Each number is 50 + 15 x the weight over the matrix's rms, rounded and kept within 0 to 99. Layers, rows and columns count from 0.

# layer 4 MLP down (transposed), 1536x384, rms 0.0105, rows 200-254, columns 320-383
56 66 62 52 43 53 47 49 43 50 51 49 42 46 57 51 55 50 50 58 44 52 55 51 59 50 49 43 55 53 52 53 55 45 52 53 57 46 59 46 40 57 51 55 61 39 61 37 49 57 46 56 52 52 64 46 47 43 50 56 48 55 45 52
57 40 43 42 48 53 46 52 53 45 53 45 56 53 55 48 55 48 40 42 44 51 40 51 51 43 48 51 54 52 51 48 47 51 52 40 50 47 48 56 50 43 50 45 53 63 56 52 44 49 55 51 46 57 58 49 52 55 43 49 44 52 47 61
61 43 51 43 51 53 51 52 49 46 45 40 62 50 54 49 48 43 53 37 46 50 31 48 46 56 56 51 48 44 69 59 44 49 42 47 68 40 42 61 58 45 53 46 53 57 48 55 56 37 44 46 39 56 79 51 47 54 52 41 58 42 47 50
39 43 99 75 63 89 44 27 30 71 00 40 80 99 99 99 57 52 77 99 18 99 09 75 45 42 99 76 49 97 17 99 29 74 27 78 00 99 03 99 07 60 99 95 33 23 74 87 74 32 76 65 26 16 99 14 57 55 33 99 45 25 99 76
56 59 54 51 44 49 48 54 51 59 52 46 45 46 49 54 56 51 54 57 52 53 52 47 55 55 52 55 49 47 53 50 50 54 44 49 38 48 59 57 45 52 55 56 52 41 45 46 44 50 49 49 48 50 65 53 58 56 47 52 49 41 56 45
52 53 55 48 37 41 47 52 48 57 58 54 36 48 58 59 56 43 50 39 42 59 34 46 50 53 48 62 60 57 63 53 41 44 42 42 53 42 55 61 50 39 51 46 43 57 42 40 47 58 42 53 55 56 68 48 49 50 53 46 56 57 48 46
48 42 50 58 49 41 41 56 48 49 52 52 46 48 50 50 49 55 59 58 57 50 54 57 49 53 47 56 53 50 57 47 49 49 54 47 47 44 61 47 55 44 54 43 46 55 52 48 46 52 50 41 53 49 53 49 52 51 50 47 46 48 48 51
29 41 31 46 66 40 41 43 52 65 35 38 18 55 41 60 42 47 25 49 46 51 55 08 40 52 47 45 56 36 62 58 51 75 51 68 71 45 44 54 56 57 51 34 55 36 75 44 51 33 37 35 50 41 99 64 20 55 45 46 44 58 35 50
56 00 32 99 38 64 74 20 56 11 88 91 51 43 42 46 76 35 46 52 25 45 99 00 85 18 56 49 69 35 47 14 96 50 67 58 99 38 63 62 85 21 90 01 61 70 34 41 53 00 02 16 85 64 00 77 27 48 45 00 99 30 76 83
51 51 50 46 49 43 52 55 53 57 58 50 48 49 52 53 49 50 54 51 51 56 50 52 52 54 47 51 52 49 53 59 53 51 47 48 53 50 51 50 48 55 45 51 50 44 55 53 54 44 43 49 47 50 55 47 47 53 46 46 54 52 50 50
53 51 54 48 33 47 43 51 49 52 56 50 42 42 50 49 60 51 45 46 51 61 34 55 58 51 51 51 62 56 56 56 53 49 47 44 63 47 53 56 61 45 52 53 47 53 48 47 45 64 47 56 51 52 73 47 59 41 43 47 51 51 46 51
47 47 50 58 48 50 51 57 55 44 55 43 45 52 53 41 45 43 54 41 51 53 42 45 46 54 49 45 59 56 57 53 47 47 54 39 26 49 51 49 50 44 54 56 48 57 52 50 59 48 47 40 43 47 73 47 55 59 52 43 60 41 49 44
55 54 52 48 44 51 43 53 46 44 51 49 54 52 49 46 54 44 54 42 49 56 43 45 51 54 54 39 57 57 48 55 52 50 51 53 74 48 52 48 48 52 50 44 53 51 58 49 49 52 54 47 53 57 61 45 53 45 56 45 50 50 49 56
49 53 51 52 52 47 52 50 53 54 51 49 50 52 53 43 48 45 48 42 46 54 53 45 48 53 52 51 52 48 49 51 51 48 48 45 50 45 50 49 47 50 54 49 52 51 52 52 51 53 53 53 46 48 53 51 49 50 45 54 49 43 48 52
51 47 59 52 50 53 47 50 52 52 50 41 52 52 50 51 53 37 47 52 45 50 43 45 49 50 55 49 53 56 51 53 48 44 50 47 63 51 43 57 49 46 52 46 57 56 59 50 56 46 44 50 57 48 72 43 49 57 50 44 52 46 41 51
54 46 48 45 46 49 53 51 49 51 50 52 46 55 46 53 49 50 48 40 48 54 50 47 50 54 49 50 47 48 46 60 51 49 50 52 49 47 46 47 43 58 49 52 49 55 52 51 53 54 48 47 52 52 61 41 47 47 42 53 60 51 52 44
55 51 46 46 47 45 48 60 52 49 51 59 47 54 53 43 54 47 47 46 50 49 39 48 47 56 51 44 58 52 57 50 44 48 49 53 53 45 49 51 49 53 49 48 43 58 54 49 54 51 47 55 52 50 51 52 48 46 57 45 52 55 50 56
57 53 48 48 48 40 56 46 50 55 48 52 51 51 53 48 46 53 50 50 52 51 49 46 52 51 49 54 47 44 53 50 44 50 50 50 51 48 52 53 44 58 54 45 50 44 52 48 48 50 45 47 46 54 65 54 46 46 46 57 45 47 50 46
69 75 30 55 65 57 59 79 00 42 99 00 99 23 04 13 42 00 21 00 44 18 25 54 44 16 99 12 99 26 99 00 14 99 05 68 76 99 79 99 99 99 00 62 12 62 89 23 02 48 58 39 70 17 99 20 64 41 99 34 57 52 27 99
40 93 47 99 43 60 58 74 71 67 47 47 47 29 39 40 28 39 67 45 53 41 99 88 78 52 24 18 03 56 44 38 29 40 27 11 29 69 37 26 49 99 46 68 40 51 20 43 09 76 50 42 42 34 60 81 76 34 33 49 68 33 80 08
47 40 46 41 52 61 34 61 53 49 43 47 52 54 71 42 60 37 39 40 32 57 36 33 41 54 46 45 54 42 65 56 53 43 34 44 52 44 32 66 33 52 50 49 66 62 54 42 51 43 48 38 45 43 92 48 48 47 49 54 54 48 30 49
53 51 49 45 46 50 52 49 42 50 50 46 50 46 41 43 48 50 48 41 46 49 47 53 53 55 53 50 48 54 49 52 46 49 49 51 49 46 45 49 47 49 47 47 52 57 58 54 51 58 47 48 46 58 52 42 47 52 43 43 55 50 44 58
50 52 57 44 47 52 50 51 49 52 53 52 42 49 55 52 45 46 46 51 48 52 41 52 54 45 45 53 52 55 52 48 50 55 53 53 43 51 52 43 49 52 51 53 57 49 40 48 50 52 57 51 46 48 60 48 46 55 44 49 47 44 52 54
55 45 52 40 51 55 46 48 54 49 42 53 57 51 50 50 52 47 46 47 44 50 45 47 46 46 51 46 52 52 56 48 51 48 50 56 52 47 37 51 45 48 49 41 53 57 53 52 45 49 51 48 52 54 54 49 42 52 55 47 51 48 47 61
51 46 50 49 43 50 52 54 45 47 52 49 48 51 48 54 53 51 46 42 49 52 47 54 47 51 49 46 58 55 47 53 42 42 53 41 53 47 51 51 52 51 51 55 54 50 58 47 51 57 43 50 45 52 58 45 49 51 44 51 51 51 46 48
79 72 00 65 39 99 38 57 67 52 41 27 08 81 51 36 08 04 65 13 26 55 17 78 99 47 00 69 00 70 16 14 45 66 66 40 87 42 05 85 13 50 41 49 06 59 22 37 88 77 09 68 03 63 99 14 14 48 70 74 31 37 91 28
56 33 00 99 99 49 13 69 89 00 84 03 99 68 40 00 00 00 99 20 45 66 00 05 20 88 99 00 99 32 99 74 00 29 68 56 15 99 75 99 99 01 76 23 00 00 99 03 99 93 63 99 00 44 00 20 99 99 99 55 99 00 00 99
52 49 52 44 53 49 53 46 51 54 52 43 49 47 44 52 52 49 45 55 49 50 51 40 55 47 48 54 48 51 50 55 44 45 53 50 49 50 42 52 48 61 49 51 57 47 57 48 55 52 46 49 49 47 64 45 44 54 43 52 55 55 47 54
55 57 52 49 48 46 50 47 50 53 53 49 53 48 50 49 51 50 47 55 56 48 54 49 51 43 51 53 46 55 52 53 53 48 50 49 46 51 44 50 45 52 51 51 57 48 56 48 59 48 50 48 47 53 66 53 44 53 44 51 56 42 49 52
56 46 49 49 48 53 48 52 50 44 47 49 51 51 48 57 58 43 50 47 43 54 48 49 53 50 53 52 54 53 53 47 48 47 45 48 49 49 51 54 51 53 55 53 53 50 48 51 51 54 51 45 46 53 63 45 56 56 52 54 56 47 49 47
72 00 00 00 99 00 48 15 00 99 00 44 25 99 63 00 99 33 00 99 00 00 00 00 33 69 02 48 32 55 01 68 12 60 77 90 99 19 00 82 80 99 34 99 26 40 88 10 06 99 99 00 02 00 99 97 00 92 56 00 00 99 00 99
49 59 53 48 51 48 44 42 49 46 55 47 52 49 47 51 51 53 57 55 51 58 52 49 48 47 50 52 56 58 48 54 57 49 52 51 48 51 47 51 53 44 56 49 46 43 44 57 45 50 49 53 53 47 48 55 63 47 48 55 56 36 63 47
50 40 51 47 52 49 49 49 52 51 42 53 49 50 47 48 49 49 49 51 49 51 52 44 46 48 52 50 49 46 51 47 44 54 51 52 38 43 49 48 51 48 58 53 41 45 42 47 45 54 54 54 50 55 48 52 56 45 52 52 51 48 50 52
61 68 71 15 36 37 28 48 77 63 27 18 72 31 84 51 72 32 39 39 47 64 36 57 37 62 37 74 33 43 99 75 66 44 37 27 87 40 37 60 61 56 44 45 68 56 66 52 77 43 32 48 28 90 99 21 35 55 53 27 94 19 39 59
51 52 49 47 62 60 47 49 51 51 49 34 50 50 52 45 55 51 46 65 45 57 60 47 52 44 48 50 38 50 51 52 53 51 53 55 51 56 46 54 47 47 50 47 53 49 51 46 54 41 49 42 50 53 78 42 48 54 43 53 54 40 47 54
54 46 51 60 40 51 51 42 54 43 62 51 46 52 53 52 44 54 62 44 54 59 52 64 57 54 49 42 53 45 46 55 57 43 51 50 40 51 55 39 57 49 52 59 49 48 41 54 49 51 45 47 48 51 45 54 59 45 48 50 66 46 52 43
43 57 53 52 55 58 51 54 61 47 47 49 56 54 45 58 48 54 49 56 56 50 53 56 46 50 53 49 44 51 43 57 56 52 50 43 36 57 53 47 52 51 46 50 59 48 51 53 48 48 59 46 49 45 54 41 54 46 48 52 46 40 57 50
54 54 49 52 54 48 52 51 52 47 56 49 47 52 53 54 46 51 47 50 45 55 53 56 53 49 47 52 54 58 45 53 49 51 49 50 40 51 47 49 50 48 51 49 54 54 49 49 46 47 53 51 50 52 53 56 55 47 48 51 48 44 56 49
55 56 60 52 44 52 53 53 50 54 59 42 48 48 51 44 50 48 47 51 51 61 47 53 50 43 50 49 53 51 45 53 57 47 50 46 74 49 47 48 52 40 50 54 58 51 57 44 47 57 48 48 56 58 66 48 51 47 49 39 46 42 47 50
54 52 56 47 48 56 47 55 48 49 38 46 51 46 40 51 57 42 49 38 48 48 54 43 54 45 47 53 45 45 50 56 47 54 47 52 67 56 41 55 43 59 47 51 57 53 57 51 57 46 47 43 50 51 70 42 54 55 44 48 56 45 52 49
63 58 61 50 48 45 48 50 44 48 53 51 46 48 42 56 57 44 42 43 47 52 46 45 58 50 45 48 54 55 52 49 46 45 53 50 69 57 45 53 45 62 50 38 59 49 61 48 60 52 44 48 45 50 63 39 47 50 48 55 58 57 49 54
54 54 53 52 51 47 53 50 49 50 51 47 52 47 57 50 53 46 49 42 46 53 42 51 50 50 50 46 58 48 61 51 48 41 44 43 58 53 50 55 44 50 48 45 52 52 54 48 52 48 43 51 51 55 65 50 47 51 52 48 53 51 43 49
46 53 48 49 52 38 55 54 46 51 47 47 50 55 50 48 48 47 53 50 51 56 47 48 55 52 47 50 52 56 52 48 38 51 45 45 33 49 47 48 49 44 53 45 44 50 48 48 57 44 48 51 44 56 52 56 49 57 49 47 52 43 53 43
51 47 52 47 63 47 54 53 50 47 51 46 54 50 49 51 42 51 48 57 51 48 52 47 50 51 52 47 51 50 55 52 48 56 52 47 62 48 46 54 52 57 42 47 53 41 54 45 55 44 50 49 41 48 66 48 48 55 49 55 47 47 46 54
53 50 46 54 55 49 50 46 52 45 49 45 53 52 51 48 49 49 47 45 48 48 51 46 46 57 51 45 56 54 50 54 49 46 51 36 45 54 46 53 47 57 54 49 52 49 56 56 58 45 58 47 40 41 76 46 59 51 49 47 56 40 52 50
48 54 51 49 44 45 46 45 60 64 58 49 46 47 46 46 51 55 60 59 60 59 53 42 55 61 58 55 53 51 46 63 53 51 56 51 63 51 52 55 57 51 55 50 45 42 44 49 48 51 53 55 53 53 62 53 57 50 43 45 53 52 53 44
58 48 48 52 52 45 51 45 47 55 55 40 56 48 47 44 56 47 50 38 46 54 37 45 46 53 51 51 60 49 57 57 44 48 45 46 60 42 51 52 49 39 55 51 47 48 54 44 52 51 44 46 49 56 66 48 55 54 49 49 56 49 53 52
41 27 74 33 36 00 19 63 53 52 06 35 70 64 04 06 47 80 33 76 14 55 11 76 33 43 99 42 54 36 86 44 00 72 30 88 20 88 42 85 56 62 81 45 13 53 99 33 99 09 71 12 44 09 99 67 34 67 87 21 35 99 00 64
49 46 52 51 45 47 49 55 48 48 42 41 61 53 49 55 47 55 55 48 52 59 45 47 44 58 50 47 59 51 54 48 47 48 47 41 51 44 53 53 51 41 61 43 38 56 51 50 47 54 50 49 53 58 51 49 53 50 57 45 47 51 48 40
25 19 60 51 82 35 52 46 49 18 52 61 55 69 30 24 33 49 61 21 30 42 14 52 84 66 68 62 79 62 72 43 36 44 52 38 70 00 54 47 56 63 67 71 01 33 24 47 37 34 28 43 51 32 43 93 52 64 99 39 74 36 30 66
59 67 55 46 49 50 57 50 56 59 49 42 52 51 56 54 55 42 47 45 50 51 56 47 53 49 49 56 42 46 59 54 45 44 47 38 51 57 43 54 51 54 52 52 57 57 58 51 62 46 47 54 50 56 57 51 55 47 48 54 56 44 53 53
57 40 46 60 55 46 47 50 44 52 53 51 49 54 46 38 56 46 55 53 53 47 45 46 54 56 55 44 51 44 59 57 48 57 50 53 32 49 50 50 40 55 49 57 49 44 51 48 58 38 52 49 38 42 96 55 55 53 48 43 66 32 56 42
52 53 51 45 50 52 46 51 48 46 49 48 47 47 44 54 48 47 48 54 48 51 49 54 53 45 46 49 44 55 52 56 46 49 51 53 53 55 52 48 46 57 44 47 52 52 47 62 49 54 51 49 53 50 55 43 45 57 44 55 55 48 51 55
52 54 51 47 42 58 42 59 48 53 47 46 44 50 50 45 44 49 58 63 53 56 55 47 44 55 56 58 53 54 50 50 51 50 51 45 56 54 49 49 53 48 55 50 54 55 47 55 51 48 58 40 58 43 75 47 51 54 44 47 41 42 53 43
47 54 45 50 52 55 47 54 50 42 49 57 44 49 54 48 52 51 54 51 49 53 52 51 50 51 57 48 48 48 52 51 50 49 49 46 41 52 53 51 49 52 51 61 53 48 47 46 50 49 49 46 50 48 56 43 56 46 48 49 49 50 49 50
# layer 4 MLP up, 1536x384, rms 0.0223, rows 201-254, columns 320-383
73 56 55 52 45 58 71 59 52 60 32 45 45 50 57 23 39 54 53 46 55 51 59 67 52 55 51 45 55 48 39 38 61 35 38 51 51 51 37 27 53 35 44 65 47 32 54 53 53 46 47 48 70 43 49 57 48 73 59 56 61 40 48 50
66 63 57 56 55 52 58 46 52 62 66 66 42 61 31 30 49 60 52 48 51 37 71 63 59 43 45 57 53 71 37 35 43 41 57 62 44 56 44 40 51 44 32 55 29 15 38 44 33 54 57 64 75 41 48 66 30 30 62 67 45 64 53 51
32 47 56 27 13 11 37 00 51 00 09 97 00 26 51 42 38 99 52 43 05 68 00 29 00 99 99 41 46 00 00 99 45 57 04 26 10 31 94 59 81 41 00 32 48 70 24 67 99 00 95 47 36 99 99 00 62 73 67 90 36 68 00 02
80 50 48 54 50 70 49 44 44 47 38 53 56 63 46 43 44 37 48 44 55 42 45 47 53 54 41 27 52 60 50 47 26 55 72 46 48 52 43 59 50 54 34 56 41 60 50 51 62 43 45 40 44 40 63 37 46 46 47 58 52 60 44 47
62 61 55 57 69 73 81 42 45 67 21 44 54 67 45 66 41 68 54 39 56 38 84 62 52 45 50 42 51 42 37 33 65 48 49 63 42 53 34 70 47 57 33 75 41 39 45 68 46 63 47 35 50 52 59 52 46 59 46 63 60 43 57 48
50 54 48 49 50 70 53 57 55 45 64 52 51 47 57 75 53 44 43 49 48 53 53 55 59 56 54 47 48 43 48 50 50 60 61 56 57 44 46 63 47 48 57 44 56 56 60 43 48 64 51 61 31 44 37 42 48 50 44 48 53 61 56 44
50 58 58 60 28 48 52 50 40 25 73 58 63 41 58 48 62 50 84 54 54 37 52 44 66 62 57 68 00 51 61 31 71 40 69 07 44 37 22 47 33 26 51 65 55 20 35 18 37 41 41 66 44 72 35 50 65 22 51 77 79 46 41 30
56 78 50 72 61 56 26 75 96 89 49 00 81 99 59 22 33 61 58 06 53 37 25 95 30 33 50 28 75 30 65 48 26 75 26 42 58 82 42 72 53 58 10 56 52 51 58 70 45 82 44 30 50 54 40 41 28 37 58 91 20 99 74 79
54 51 47 56 54 74 41 46 46 42 52 48 56 56 49 64 56 42 47 51 59 30 54 42 58 39 48 55 51 55 42 49 32 66 63 53 49 51 53 39 47 46 42 42 41 68 48 55 41 51 55 54 52 52 64 40 50 59 55 55 42 48 50 51
68 58 45 56 62 66 91 57 44 63 37 56 56 67 52 58 44 39 48 39 49 41 72 61 44 55 41 44 44 43 39 32 63 50 39 63 45 57 39 77 45 31 38 58 39 55 48 57 57 40 41 21 38 53 51 34 50 66 59 56 60 45 52 42
40 59 46 53 58 48 49 55 43 35 56 54 53 57 48 37 50 58 49 49 63 37 54 66 63 38 53 53 61 47 42 40 44 52 41 66 41 46 35 42 51 60 38 57 40 64 65 59 40 56 58 47 52 40 42 36 40 47 43 69 45 66 55 60
49 62 58 53 57 50 57 43 53 55 63 64 55 50 54 39 51 53 47 46 49 42 65 54 43 48 54 57 38 52 50 38 64 52 34 61 40 52 41 52 45 62 46 59 43 41 53 62 56 38 48 52 29 47 48 51 56 48 42 66 54 66 48 55
50 50 47 50 53 51 41 36 44 52 41 47 47 51 40 51 47 44 54 54 59 44 54 57 50 36 45 49 53 51 50 51 62 51 65 41 48 49 49 52 50 37 47 51 49 60 46 63 47 45 46 50 40 56 46 56 39 54 50 58 53 48 52 54
59 61 52 53 50 53 64 33 52 52 69 53 57 58 48 60 43 48 51 48 68 46 65 75 59 44 55 40 50 37 44 45 63 55 49 47 47 50 37 53 52 62 36 64 42 61 53 36 39 70 52 49 36 37 45 37 52 40 45 48 54 44 64 53
40 55 50 55 55 47 40 38 39 56 48 37 45 61 43 24 45 45 53 43 63 45 61 44 41 37 47 58 62 52 47 47 57 53 51 62 44 54 50 48 50 65 49 55 40 42 51 50 45 37 55 55 56 43 61 53 40 57 74 58 31 54 55 52
35 56 53 53 53 41 56 42 44 49 35 46 42 46 52 52 43 61 48 50 59 48 55 57 46 52 53 65 50 47 55 48 60 58 54 59 49 52 52 56 56 47 58 37 55 11 49 37 52 38 52 30 49 56 39 52 52 43 66 54 53 64 48 47
43 47 52 52 53 50 62 36 47 52 52 41 48 47 44 71 64 49 55 51 43 57 53 48 54 47 52 44 56 46 45 44 52 49 53 46 53 49 52 54 49 35 60 58 48 76 47 47 48 54 50 60 45 40 48 49 49 61 73 53 51 54 54 54
73 50 15 32 41 99 70 33 00 56 69 48 00 00 91 85 39 16 81 86 62 64 66 67 00 16 00 82 30 76 06 00 66 68 18 99 86 00 99 44 73 67 97 99 00 46 44 50 23 20 99 00 82 52 78 37 79 58 63 10 39 44 48 56
64 00 46 62 87 30 50 30 59 73 24 48 30 96 89 20 63 19 44 74 39 99 33 29 62 00 67 47 79 65 63 58 77 65 44 65 73 71 10 61 34 61 34 43 92 47 58 44 88 90 42 33 34 39 44 28 44 72 42 97 23 99 27 87
70 63 60 59 49 44 68 29 45 68 47 45 47 57 37 50 17 64 63 47 56 35 70 71 48 55 47 47 59 57 47 34 45 31 67 48 43 54 41 45 54 51 43 68 25 73 31 44 42 43 57 51 88 64 49 43 42 42 62 58 44 41 56 54
50 52 49 54 56 62 36 61 55 56 58 61 50 57 49 64 46 52 48 43 61 52 60 57 61 50 45 45 50 48 42 45 63 52 32 61 47 54 50 52 51 52 49 46 46 36 49 52 41 50 53 33 55 48 52 39 52 50 50 56 52 50 54 42
62 47 49 55 53 59 48 55 48 46 34 53 54 60 63 46 54 44 49 50 60 52 50 60 56 53 48 46 55 52 47 51 41 49 64 38 49 50 47 69 59 37 38 55 47 33 33 57 53 46 42 54 51 51 49 40 63 62 58 42 61 48 30 54
50 59 52 51 44 56 44 50 54 49 61 51 53 49 45 33 49 62 52 43 45 47 63 49 54 53 52 52 50 58 48 42 53 55 63 45 44 52 53 67 54 40 42 61 42 39 51 66 49 70 44 53 64 50 50 43 68 55 32 51 55 39 48 53
46 57 51 54 53 59 34 51 53 54 49 43 51 58 45 45 48 53 50 52 64 49 55 54 58 47 46 61 56 43 41 44 50 39 54 51 45 53 43 49 54 24 41 53 46 72 59 69 50 49 47 36 31 54 65 42 45 73 54 61 45 50 51 44
21 92 23 51 80 67 16 75 99 97 60 71 36 03 26 68 98 99 51 99 99 65 99 30 00 99 17 26 44 29 97 99 10 64 79 32 00 00 38 42 95 45 34 60 27 21 79 99 00 00 29 98 96 77 74 09 49 19 35 64 56 45 87 50
56 99 38 00 99 10 18 40 00 99 27 99 00 00 35 33 99 72 00 00 99 93 99 74 00 26 00 99 40 27 00 99 99 81 52 17 29 44 00 41 58 56 22 51 99 68 38 39 00 63 33 30 80 99 57 00 82 00 42 52 00 61 44 00
42 47 53 54 50 63 62 55 53 52 47 38 50 43 54 48 42 59 60 46 60 49 46 60 48 50 48 51 52 53 51 48 40 62 28 52 53 54 55 27 48 50 61 62 45 46 44 46 46 54 48 46 46 46 65 51 48 53 55 47 49 42 52 54
46 47 43 56 46 61 78 61 53 45 61 52 49 43 55 68 56 27 52 48 45 48 39 60 44 50 48 47 57 47 48 51 38 54 64 47 48 50 48 53 59 40 52 48 47 69 45 50 41 52 50 53 54 51 50 35 55 52 40 41 47 56 46 57
50 60 60 54 56 43 42 40 47 55 26 45 57 64 40 31 41 49 48 47 50 44 65 63 57 47 46 38 49 53 42 50 46 59 54 55 48 48 43 49 56 41 28 57 47 47 59 64 54 52 50 49 35 62 61 48 47 49 48 54 48 43 60 49
37 00 38 99 42 07 66 11 99 52 11 95 47 08 00 32 67 99 50 99 27 39 33 41 99 00 99 99 69 00 99 14 21 13 85 48 23 99 82 74 99 00 07 61 36 92 50 58 41 00 15 00 73 67 99 99 00 54 34 00 99 95 00 45
48 48 40 51 55 62 69 66 42 40 47 60 59 52 43 26 49 50 47 40 41 40 43 48 43 53 44 47 42 63 53 49 29 57 62 52 46 53 46 16 48 19 31 44 39 53 42 59 58 37 44 60 58 46 54 30 51 30 42 46 46 51 42 64
55 49 54 52 44 25 50 47 54 48 49 51 50 53 48 51 45 63 52 47 57 51 48 42 50 55 44 37 47 56 48 50 50 36 70 42 49 48 53 51 57 47 44 50 48 56 53 59 50 46 48 42 52 47 43 38 46 66 57 64 56 41 50 45
61 64 84 74 57 59 48 44 45 50 71 48 54 99 25 49 44 40 53 46 63 19 78 56 70 26 44 39 62 59 18 30 20 25 51 71 39 71 34 62 46 36 28 58 27 60 37 57 27 63 60 50 54 32 75 56 41 32 79 69 15 61 68 43
84 59 63 57 31 50 77 43 42 48 47 58 60 58 35 51 34 48 52 44 52 38 43 69 41 50 52 34 65 49 44 43 38 40 65 41 43 52 41 53 49 45 42 60 36 52 38 52 44 63 45 63 62 43 48 32 57 32 31 48 31 41 54 57
55 48 48 51 58 61 40 54 41 42 47 47 57 57 46 39 60 48 37 47 54 38 53 42 47 46 54 57 52 58 48 50 39 71 35 62 53 50 47 37 49 54 45 41 50 39 54 55 59 46 62 40 44 48 58 50 44 39 35 66 22 75 50 58
82 52 54 49 45 64 42 53 47 55 57 50 54 58 44 24 62 22 46 49 44 50 38 41 56 57 44 39 52 51 54 60 34 62 48 39 46 52 49 39 44 53 35 43 46 55 29 55 58 52 39 59 52 60 54 52 49 52 60 42 42 39 35 45
59 44 51 55 54 43 73 51 46 48 44 50 59 54 49 57 51 52 48 47 40 50 46 60 45 53 55 38 56 48 50 49 39 67 68 44 43 49 47 49 53 50 41 55 47 52 43 79 56 53 48 53 49 53 48 46 47 49 53 51 54 48 44 65
72 51 35 57 55 79 50 50 52 58 44 46 59 67 46 46 41 43 48 45 46 41 65 64 45 50 43 50 62 49 42 46 37 57 42 48 38 52 43 51 49 60 43 47 40 60 41 80 46 57 59 51 44 43 50 17 47 58 33 71 53 44 49 51
47 54 59 55 52 46 48 55 52 60 81 53 51 50 42 39 46 54 53 48 53 51 48 55 39 52 49 48 48 55 45 42 29 54 72 46 47 53 51 54 42 43 40 64 40 51 42 74 46 53 46 65 54 49 57 33 36 43 62 52 48 56 47 48
39 52 50 58 60 65 41 45 52 55 57 44 59 54 54 61 59 49 55 50 64 46 56 69 47 48 49 38 48 47 42 41 53 46 42 44 48 52 43 40 50 42 41 68 40 49 58 56 42 60 46 41 43 45 66 44 65 57 55 44 56 57 53 56
45 57 51 51 50 53 53 33 51 55 40 44 46 63 37 62 58 37 55 51 63 45 79 60 55 42 49 53 54 44 39 44 55 50 41 51 51 48 40 50 52 49 46 58 46 45 54 40 38 46 53 35 38 43 44 39 48 68 43 52 51 44 70 46
43 49 47 50 59 34 46 41 47 46 69 60 49 53 50 49 55 64 52 50 47 47 60 46 44 40 51 44 48 47 42 48 55 36 81 60 45 46 42 69 54 55 34 52 54 58 56 52 44 59 55 41 75 39 50 35 54 46 71 57 53 39 47 48
41 56 54 49 46 50 60 47 60 52 50 54 44 42 56 62 59 44 53 52 65 50 49 51 57 50 49 53 49 47 53 46 52 61 42 42 46 45 39 35 48 20 60 42 54 35 44 50 39 49 49 52 45 41 44 42 53 31 34 43 63 44 53 46
66 54 45 51 49 59 50 43 46 57 63 49 52 53 44 39 53 36 60 51 43 40 51 49 61 42 42 49 58 39 53 42 38 58 45 53 44 50 32 28 57 60 39 61 39 44 49 42 50 45 43 46 46 34 50 46 49 42 80 53 47 37 56 49
58 45 48 56 54 66 48 42 40 39 55 54 65 49 51 50 50 27 46 45 36 36 39 31 54 34 41 43 39 50 54 48 28 65 62 50 40 53 42 57 42 46 40 48 43 62 32 46 51 47 45 41 19 51 52 41 50 47 52 56 57 55 50 52
42 65 49 53 49 57 66 42 43 56 52 54 50 62 44 43 40 48 53 52 58 43 70 59 54 39 42 45 49 51 48 39 59 29 45 53 42 55 40 28 54 34 38 60 41 45 55 43 45 46 48 68 49 45 48 42 44 53 53 58 52 50 64 48
30 54 53 90 35 81 67 25 75 00 79 54 75 88 39 58 00 71 53 29 03 31 31 53 99 27 99 45 43 12 11 00 80 57 41 55 41 18 70 61 58 10 29 00 51 54 30 35 82 51 21 00 55 47 58 99 86 23 50 00 92 30 85 80
49 54 50 51 53 43 37 36 42 51 50 59 46 67 34 37 55 48 48 54 47 42 58 38 54 41 51 56 46 40 43 42 68 53 62 52 38 49 40 70 54 50 36 53 51 76 60 62 45 53 54 49 56 42 44 46 51 50 72 66 45 44 62 43
37 76 80 70 26 47 75 45 43 53 85 28 60 65 27 19 51 68 32 36 64 37 74 58 51 00 58 46 31 49 45 32 33 29 60 83 33 52 53 60 69 30 24 57 84 52 63 57 51 73 75 34 99 50 44 20 46 11 64 75 38 45 48 39
74 50 60 59 67 62 61 49 39 62 54 45 57 64 39 54 52 42 57 45 41 37 41 39 43 39 44 34 68 49 42 42 37 48 49 53 52 54 56 52 45 50 31 64 30 36 27 70 45 50 53 40 53 58 66 56 44 56 41 59 42 54 58 57
35 55 63 52 38 52 56 46 44 45 60 53 53 52 40 44 40 50 53 50 63 40 48 66 54 45 46 48 58 53 49 54 37 38 33 50 51 49 42 58 54 55 56 58 43 45 70 50 51 69 54 45 33 57 45 24 48 31 54 64 40 62 61 60
54 51 46 52 49 67 48 63 51 50 45 54 54 52 49 43 58 50 46 49 52 49 43 56 55 60 51 47 53 52 47 48 44 50 54 51 54 54 53 42 58 29 43 58 54 34 47 50 55 50 40 63 44 50 59 47 69 42 56 42 48 52 38 45
69 54 58 56 53 67 73 38 42 49 66 49 59 45 44 56 59 52 48 56 36 36 36 47 61 56 48 48 63 55 51 41 37 63 67 33 37 50 40 37 56 48 39 60 43 38 42 34 47 67 45 88 31 57 51 44 52 27 63 58 57 43 53 49
42 55 55 51 51 50 45 44 50 48 63 50 48 49 48 49 40 51 49 51 51 55 47 57 48 55 49 58 59 53 43 44 66 54 46 49 44 50 48 41 46 61 48 54 47 47 49 44 46 43 48 65 61 51 53 47 41 47 50 42 40 48 49 45